Part of a small language model's weights.
Size: 13 layers, width 96, 3 heads of 32 (1 for keys and values), MLP 384 GELU, vocabulary 4096, 2.17M parameters.
Architecture: LayerNorm before each block, untied embeddings, attention and MLP in parallel.
Training: a variant of Adam for these matrices, 6348 steps.
Each number is 128 + 32 x the weight over its row's rms, rounded and kept within 0 to 255. Layers, rows and columns count from 0. Numbers have three digits each. The size before them is the row's rms in percent of the matrix's.

# q: layer 5 attention query, 96x96, rms 0.114, rows 16-31,47-62,79-94, columns 0-95
# k: layer 5 attention key, 32x96, rms 0.112, rows 15-30, columns 0-95
q47 097:121117108124110134142147149071104096129189207103117172126145184176141113174136080133133080145137085142148171131102103091109130142119087103159112155087139119144160159114060137118171146144103157118077159073160183082079119089124153105141191160191107122115132085167083167087149158075112119138
q79 097:094149147165120131130119084112097110076168153122101197136128138147055093140139157162124108153114049167132173102115186109098139208095103075143137082124145103073117087057123090143092203153154154150159098091137131097137135110154073143115136151132123114156159117071115105155135152111096127088
k15 123:103136176193130106098153145161141109085076133056136100135093140202131128125087173109078076142099139157118177136154122158184131199075142159149120107123127129154106137143159145107083077173147107154136097112123122163168171119064124163141160107153195097179087092132147093095101111150124131156
q16 086:119111097088109138121104156154128113128101096161182165183102098114134107129136073171174156135165143162176071075128143088195117100088111139169179115139119120124121075209073133125157114164081097148128159194107185137133149144099071174095142094122170102138134088118118167139105119139135067131
q48 094:110111106092164180118116097165105169094068130163132129127146065152150084109146125181126131137067169144166075147110141137147165060142147146173106112131143118168117095147154193127124168134101099119123163156104165134115143112068122147147149115082149106119063130067171191105114111095164041151
q80 092:146162129140076173108115153122169152186089139162185082153132102157160153109108097155121114095121196115207132082127088174119079118125115060142115128153099158167158153133099174113117191123129141103126111133077135194111114145134179165216133137106140162099101160158118152122109127102161080101
k16 133:096140177167143136116128117114086091094081100155066137132102125152159099065106164142157088124113087146160141130117144183125158170122155120126075070181138120186090166115131146088068132151154121144155069148132107137117090136148160196158184141157098136157187174125141057072097117120117120156
q17 081:114132154119141159108091118175135113127151094116132083172106156170156122080131109121155112140091097171083141137173176130165109190151129146144140106188091083139099153189144081096064099157097133117063108140195128090066095121135111183097136140109198088182092099131087126107150162164113140135
q49 098:110124166133186161120056143118164173128093115101085128174148124089174085119121183096147134181104099212092107098134191125141114155090150145093095094139145119132108102101126104121122127103132100132097077138139143066127118185161106164111126108101137186187102097118114104134138147117076088217
q81 115:076148196169100118078146106054088101127107158099085173131103193144093095154140125162162115187135079171113139114161185130143169145111143102068098112118172136109079142061156118093103151137144145192187110109163171145124124107129108167111154076135119167163100085136104103140121117155117117136
k17 074:174163176124115097157163128128132103117084166089091148161144173154087067122096166094104050143110146156113123130151118134152134071145145153089174109092169133111134181165093176161150111113142088201162122090093185159184157116086165144130151105181151145126059141118108135107119147162158168114
q18 152:124097096103120083158161099184114114163155099149158124099151093091077147160152108125144146131145170079136112108083136102136083081101099074145182168084136154071142070150099194168156160072122200085131183166110138161149180138134128070157094164144072147123126133123148170131145119136101128114
q50 150:158075102093160113152134102137164143129159133129148106135164091092117115127155123141158172106172164097114082150092140079153087043134076065145180159133095134077165115119105154166180122062090165078087185132098104157132178114143152060103102159118103136119152160124177165101159114150123149142
q82 122:127071081082087086193140155139161112190177166132106097138142122088144151152134121113102165108180146122139105156145117113136110092148105128151158173126106126072184047117143164166124117117092155089091152109084128111161135142129145076057068103131098175129164129101167150164182107172168153117
k18 063:111097176115109185181103162182080141161178140114104141113114041070163127133120153136184170096136126163113144130101147139089178143169150181121112111172134127124138109155115125122171163154147081084164144138129116095113132093163030165146099174080145084115120081130100113164169145117098141111
q19 073:125114096097110115114165069151121088171157086152117075122145129127100116093158110062115129148169150046124118117095105088122096095092098061099099142130110134083103107112127188141124187104163151108136168129090035135123148119145166079141153157133107149088106139137148125131141119149110235099
q51 072:147107059125082125114166086064091139147160111128114118143195147139119151129203153138186186100109120134059136108151123074094091078086138072090149131124052172105184180140144171118105121075133164137128124077127124080141109159086134112135130147158113137161133159123114143126083152111145112088
q83 088:123110179145072064136127127116127107109149161063119129141123161135113072182157167152118132112114093131095124130164182117163164142095174106136152133097140106091091093145137127142091091127149147126171109045135158063181190137186129103105090160151107119195115078156125119131159117203089160127
k19 213:103174158178164165118142165112105113122063124126117182101083128191150112087109132146099090150090133162110182136169129178097126185102166147132114089146142095181084121107154117092089093152122074181163057112158125117105110119116129187123158092110169109170097129135120058118116104092157139181
q20 088:129113083064102137152144122104153150118145158154123105152129144148074092129170074129142109106130149174120086141099142116166160110134132207098160096107069152130152101125135109192138093120159086115119161155143199079174114132092073188162128150158155100108148097071095196111100134092173145071
q52 080:110117086097098134112099145161158158131124120109106106096086111085165097130142095126082129128076090120105129098132119123124146188089136126101129049164144135104120148189160143186142197138113091126057178128145176127196058109099117161141214136139137141102130114112139169089105153163144131058
q84 158:115131110132133106195162136161156068177147077180157108066085114119130158166127123100058101100130134111102133106125079147100092131090144135157135129121114131112157066154095175117126100117136139108101152128080094117144096164148143114135102105197111164105147180120167189074218148165150099077
k20 098:138059162121119149104127134179153123154103086152115161108075107087122196109154129167162216096136118104140106151135136107121166112096189098089104126118146114094070152131144113137135119123160146044189125156120157123127112135130097084114128197124120061130116071110147090124123158097093166201
q21 095:116105139129137099123152173097102177171149095081111158079125126129080132183109131162161087171080131106128153105132068073182133154126117161159125121186119077113112109087085178127136138053145121103195135118193144146151166182119122129090108114136138123119179130132138133100128145181158129034
q53 119:182123092133115154160149165159118209084131170095125123155092083128072121165180168130067084118158116146093149105139112129145147165118116117163103133094125107113111117090181105155104160043202196134141128130155140142100146152183145133088070118151121143122135121198065147097147106124109154127
q85 098:107108165159104090139124113123095117142117163042128130124124125140125123206121140135153122115151081114088146048128172113104158139108105032166122102120161118106122112131120156117118121128150170135160114095157137098127157181181057084100094108095112116157182150082129110140191113196087189140
k21 099:080144188187178143119127149082167086156137114124087135101108172119142147167097140132087108152143153184097196122182134175109182150071187136155152109098126099081073136151110147145070075199104109137138109126152139119111138086103150151162125089127179128173078100099135147132120144150108123175
q22 104:113159115099163115154084173142135162111110142145167127162160107094114126119165124075182110132084056145088170146130080115180062116106099124169097138099135113128094134119088058062152106136120094126177150087137144156129165110145103124077078204142173141131121090161151088147130121180157191124
q54 110:170153133115099132116111111092164167098134154149136169114167132066135141159092099114095117168125060140171133178089141127121102109125162094105113146123089107132114170164149140106161173144082111088095175130100182132179159118035098112096093151080165137110109097146121126224127115174106190113
q86 086:125104131128096079104102116155092136182117126102155102086159097144125092122122133117112117150059147098145130164140091177147063071185073113190130164101122135079110122176081173131123136144097106095067112174106091177112132149134152094143063176125140183124112167108149157169170092092178152143
k22 091:116136177153157157090105076141174080137124198181081181108190102125090105128161122117179170143140115131170147151155112094122120149098111159142081120170124060140123141107151118095049170097137143133183089120162102152141130160103099111113101166098150084162109122167081155150182149147107136189
q23 099:077120160111114118091076150079129181119153080197146108189113110122120052161095100124077115107142150145125101180068113164148124172180146128119152125167110122169139106101086114197127184145176108135078144132164173077138099125153114133118115102144128127141073104156156150084062113165141114141
q55 125:086159128095079145115085120078130110188158060135110128144121169112104056107120053134130126178161130155150082121118179196135113131136131136098138087122206122144132136143131115149124164134160130116113112122133153145063138160095089121190166099162086123155076166135108177147067162118163090170
q87 078:147139123119143188148105121149063114197157133170172140152097090137161163107089071167111129091085091110111106139122112133138126097134121174084108111179144112130171088165100120158136085078088161090096116097141126141165110136139066099160076122118139122076113192126102160041157165086127094165
k23 100:136102119146117105127158147201136114067126119128084101154068156115105168162161134097087166059110150125125067148095163156114125104114134148142088154138162177122085061144184127134150126115105138167163157138092135159141122058174151106091108196172081069128179134141162144107143089127083109092
q24 085:092211133201069170133108176085098042129148149175130183147118128080125118149174161132096092090137146143113145118110152118137158181137124072123154114130076153131116102100143120088086138134080154119160087144102128109118087120130122162151129134162082140108156116133098094095162101049148192115
q56 097:161167144127121113092181053106088098100145142145116137177153153117117167093105152161102099172116149113153099179127146086181080205076118091152138141088084161115108118115070153083133128158130152104083155130125188153183103119058129113179114182096121101140132127176115073142144123125169150124
q88 106:121125146176213140096155103093157118027124150071077152168145149122130126121094096163193150141113120107126166177113110099137132111156150111118120136126097132152112179124122136136153148094097149164139116152198132158136132129069107135143134135126102066165119106184081103190041124120120181149
k24 089:154121119130137114153120109127128147102172159095144077110089168109146080133093194117137104124084118123176119163104058107085125067112117134202118157099114150150186158103128103150121124064162135143046135124159114168124170152179114128168101087134124143099110175086169176108151108192127108065
q25 091:156120115140142136101089155091111108083094076134147098179112091105122096150168077133133168126126148151144124190183172124144166163079117185175091141119104107155151144172153147139147110129125134079101130144147156145155114103133088164105093047075194220163139097097145118138123132167197114112
q57 129:169127122131177166146109179139134180118070116225136103181114100095124106134108149136120119131149173137161105122103183134134172142114079127126124173158189150103097076156197097179095124069162098132134148139163112105095131106176143153119156089140175183163109155134093099102114143143092113062
q89 091:130126094142163152118102195126171121175109152171058106179140083095111118127144144111170136176137167115134119140114158117146118092169135138154121127137132183143155186036156138165131180102125058106141154069129125090111098073081110113109135126141146126124185063184172107134061140117146137128
k25 098:128151140114081087101163093164063134157190138095113113137132135103109132124128121101091124140140147157135098093168052171136148077130141087113120109115146137040119096097121104150166204116090136109121145150075128145120119117160104114162154085109106141132204159143091196110131153070176184180
q26 097:102138142150130105073118107094089116064099101082111158167102163109177135114100177121129175133130178148177118142122112132142184103088128166120130087159088127163184159187189079124143136162087083154153132144156120126138134197152110129122068070135084156099138152065115157116101119182188113138
q58 110:167122124149153083114092107084089157142105161089095108126103199090158074160134123124143173143168146101145113133145095097129112109145156143113103152096062115175144132112091140108154164158125117139077144093170138177201103125136042174107074164180092152110123104090106151129093088153176069119
q90 108:163115174143157104083118107106126163109118157059108092197151134117136100106177134133200137186114141131161116086143163129176161128145089142114116115134167168148075184079149048125171091132113121156142130105172165145106144074127107138149100125097122184136114158169082085141048120132148094150
k26 099:163190156108096094147094094149136105165145090065136073097148088124095111121152124165130121106123164129125093114097098116159121121118061094150151110107160195127132077088119189151079142097132119120067146187120132130097184135101178061125060140172105146107175162119123149123178079134148146101
q27 086:122078077123071075115090101140159134087108102141154134097119099183171203092098133191144118066145134122176104130106139141090153147109127115058114200114073102126162124146154176112138106172141148095132106117053144135123180127160114178185126143155146077126158149117100107160109124078135148114
q59 112:157080131142112135162170169139170101134163061128158135083058202132135136145136189112046083128136121161115083119160101112109134140121163133091068139134160140107121116176064122111117116108162108165148167097150138103135099093169108114095133117124169078107153105061123137200143131110189119100
q91 082:120106118152198092118155143088144148069096023166082186119090151129140110142188118099135119169149130129075154086131150139119137145155097098079115103166148102078083160115131066131141164125130157167135115069161131150080132110086086108120143133143128087138109120156179126116089158194140177136
k27 089:168179101144124178104150095152113111104079122046071061112114128153134114101140125116104119091092131128113089115125107117150165166155130129114171095097100108094121155076104138112112031179090112138127153120161168154150155187163200108123127043074121133138175116120106111081145132125121102147
q28 082:161119146129107127088108123108116176057124146123099079198179108203117113107134124118127156073132134127116124109135156133199084097145084138124095144160180133175097186147153123133145173102064096115093154106159125157135139136193136118118109112109101124102060190072157108114070120091171131157
q60 105:181142162083077146090125156125055150058160179169134161089154112154109061107112144142086075130081173101104131123088143134149076125174143157080147132118157149127058144126089127127127109121156136150137129179102229125151119121178181113135127124083121117147104167139102172090112142123143102113
q92 104:169144113201153153076141133139083042124104090129243120121135106110145122138123120142124130142101107095125112095093094180152150132115147142116124138144204145135149127123077139145164151127135177167133146148115186152152096151104078160200147175167120114121111103161104099170066131138099097174
k28 091:125119147093094120184188086102163123079136098109091138164126176082159107124131097134080166140129136079113102083146142101122122074118054122100157162167069135091147143116104130075148087066107122147132122119150124200115119131090187072143125118165167120102163149130206133117144127174067111141
q29 097:122128165145165176162121147186149080148118089135177081111154121055136166137157122108086114097176108133142101111124139141120125095083125122158128097107124164095142135126171210109150144111164169138117139045147165130128184052089116113087102161092159089093195115155091166120142126077112170131
q61 114:148127163107120136162113139131187143154125125115156101101118117091129165076145161124186154129114085143197141081126134123165106095174115203112121115138135174142120106133131156078193127150097084112193150035161128170091079119137153117110133092119188159115139148096090160112120122134153145223
q93 089:166151118129097160132130152134107110176170102114210070071105089154168148159110141142071105114132130111119153101074043180113105107152119094170125127192120117102128055098124178137120152112104146086071113148117100134141147151194124169139164128180134118116115114118119170136191112112115192128
k29 097:118115153172130154138123150139080106131120126170051210131094117153136090114122071144182164137123130142162189164106138151146187093143128177154111171142103106138131148120097128105108155155143102127167128142110135044066138136124151130098197117108181104165151105174098073062091133105144086164
q30 089:210113145176130073125131078092119168121129119095128092134165143150114133144108100132171137111059102101105102158118106145175094048159150146166109141096137176124089164118087155197139108125122122185099132136171064160138091169160096090116182110104158182099167149106147125112101147169156086113
q62 104:087140066090114092112123087112160138131154113148139076164091112113110144128132128085214136116102113100155179141109061155143128061133105150109152120162129199126130189116174071083140157118136130168096122145143152200088081147168121163094181106072147142165138129122101128099103112161162093092
q94 112:159128117161162158105101106094113082079082086117182150145138150138093116128152115170189151135160163117162123115091128143124129123162152119080105103154168171137110204078107132121176185142139132173159141142149160113110126116116093146140171153087105109139123080169087066207033132153097148157
k30 095:101131116107112113169169177119140150177157121079176110125181144137129078100094084114114128186119134165066156089139118106146124152135057168144137187122118178147139099098160125087141139056086139103120177171109081153110157162120172125105081080188087127126146183134177137121180088137143145141
q31 099:100168169130075097158116138207151047107158113058154124124135169117132078090195155132150158058129129148145136128127134108073151168112121105156107069122075130104119106078148157112106073088147129108167135127128125178128112166137109137110104210107097128105141060125097109146165090144136141112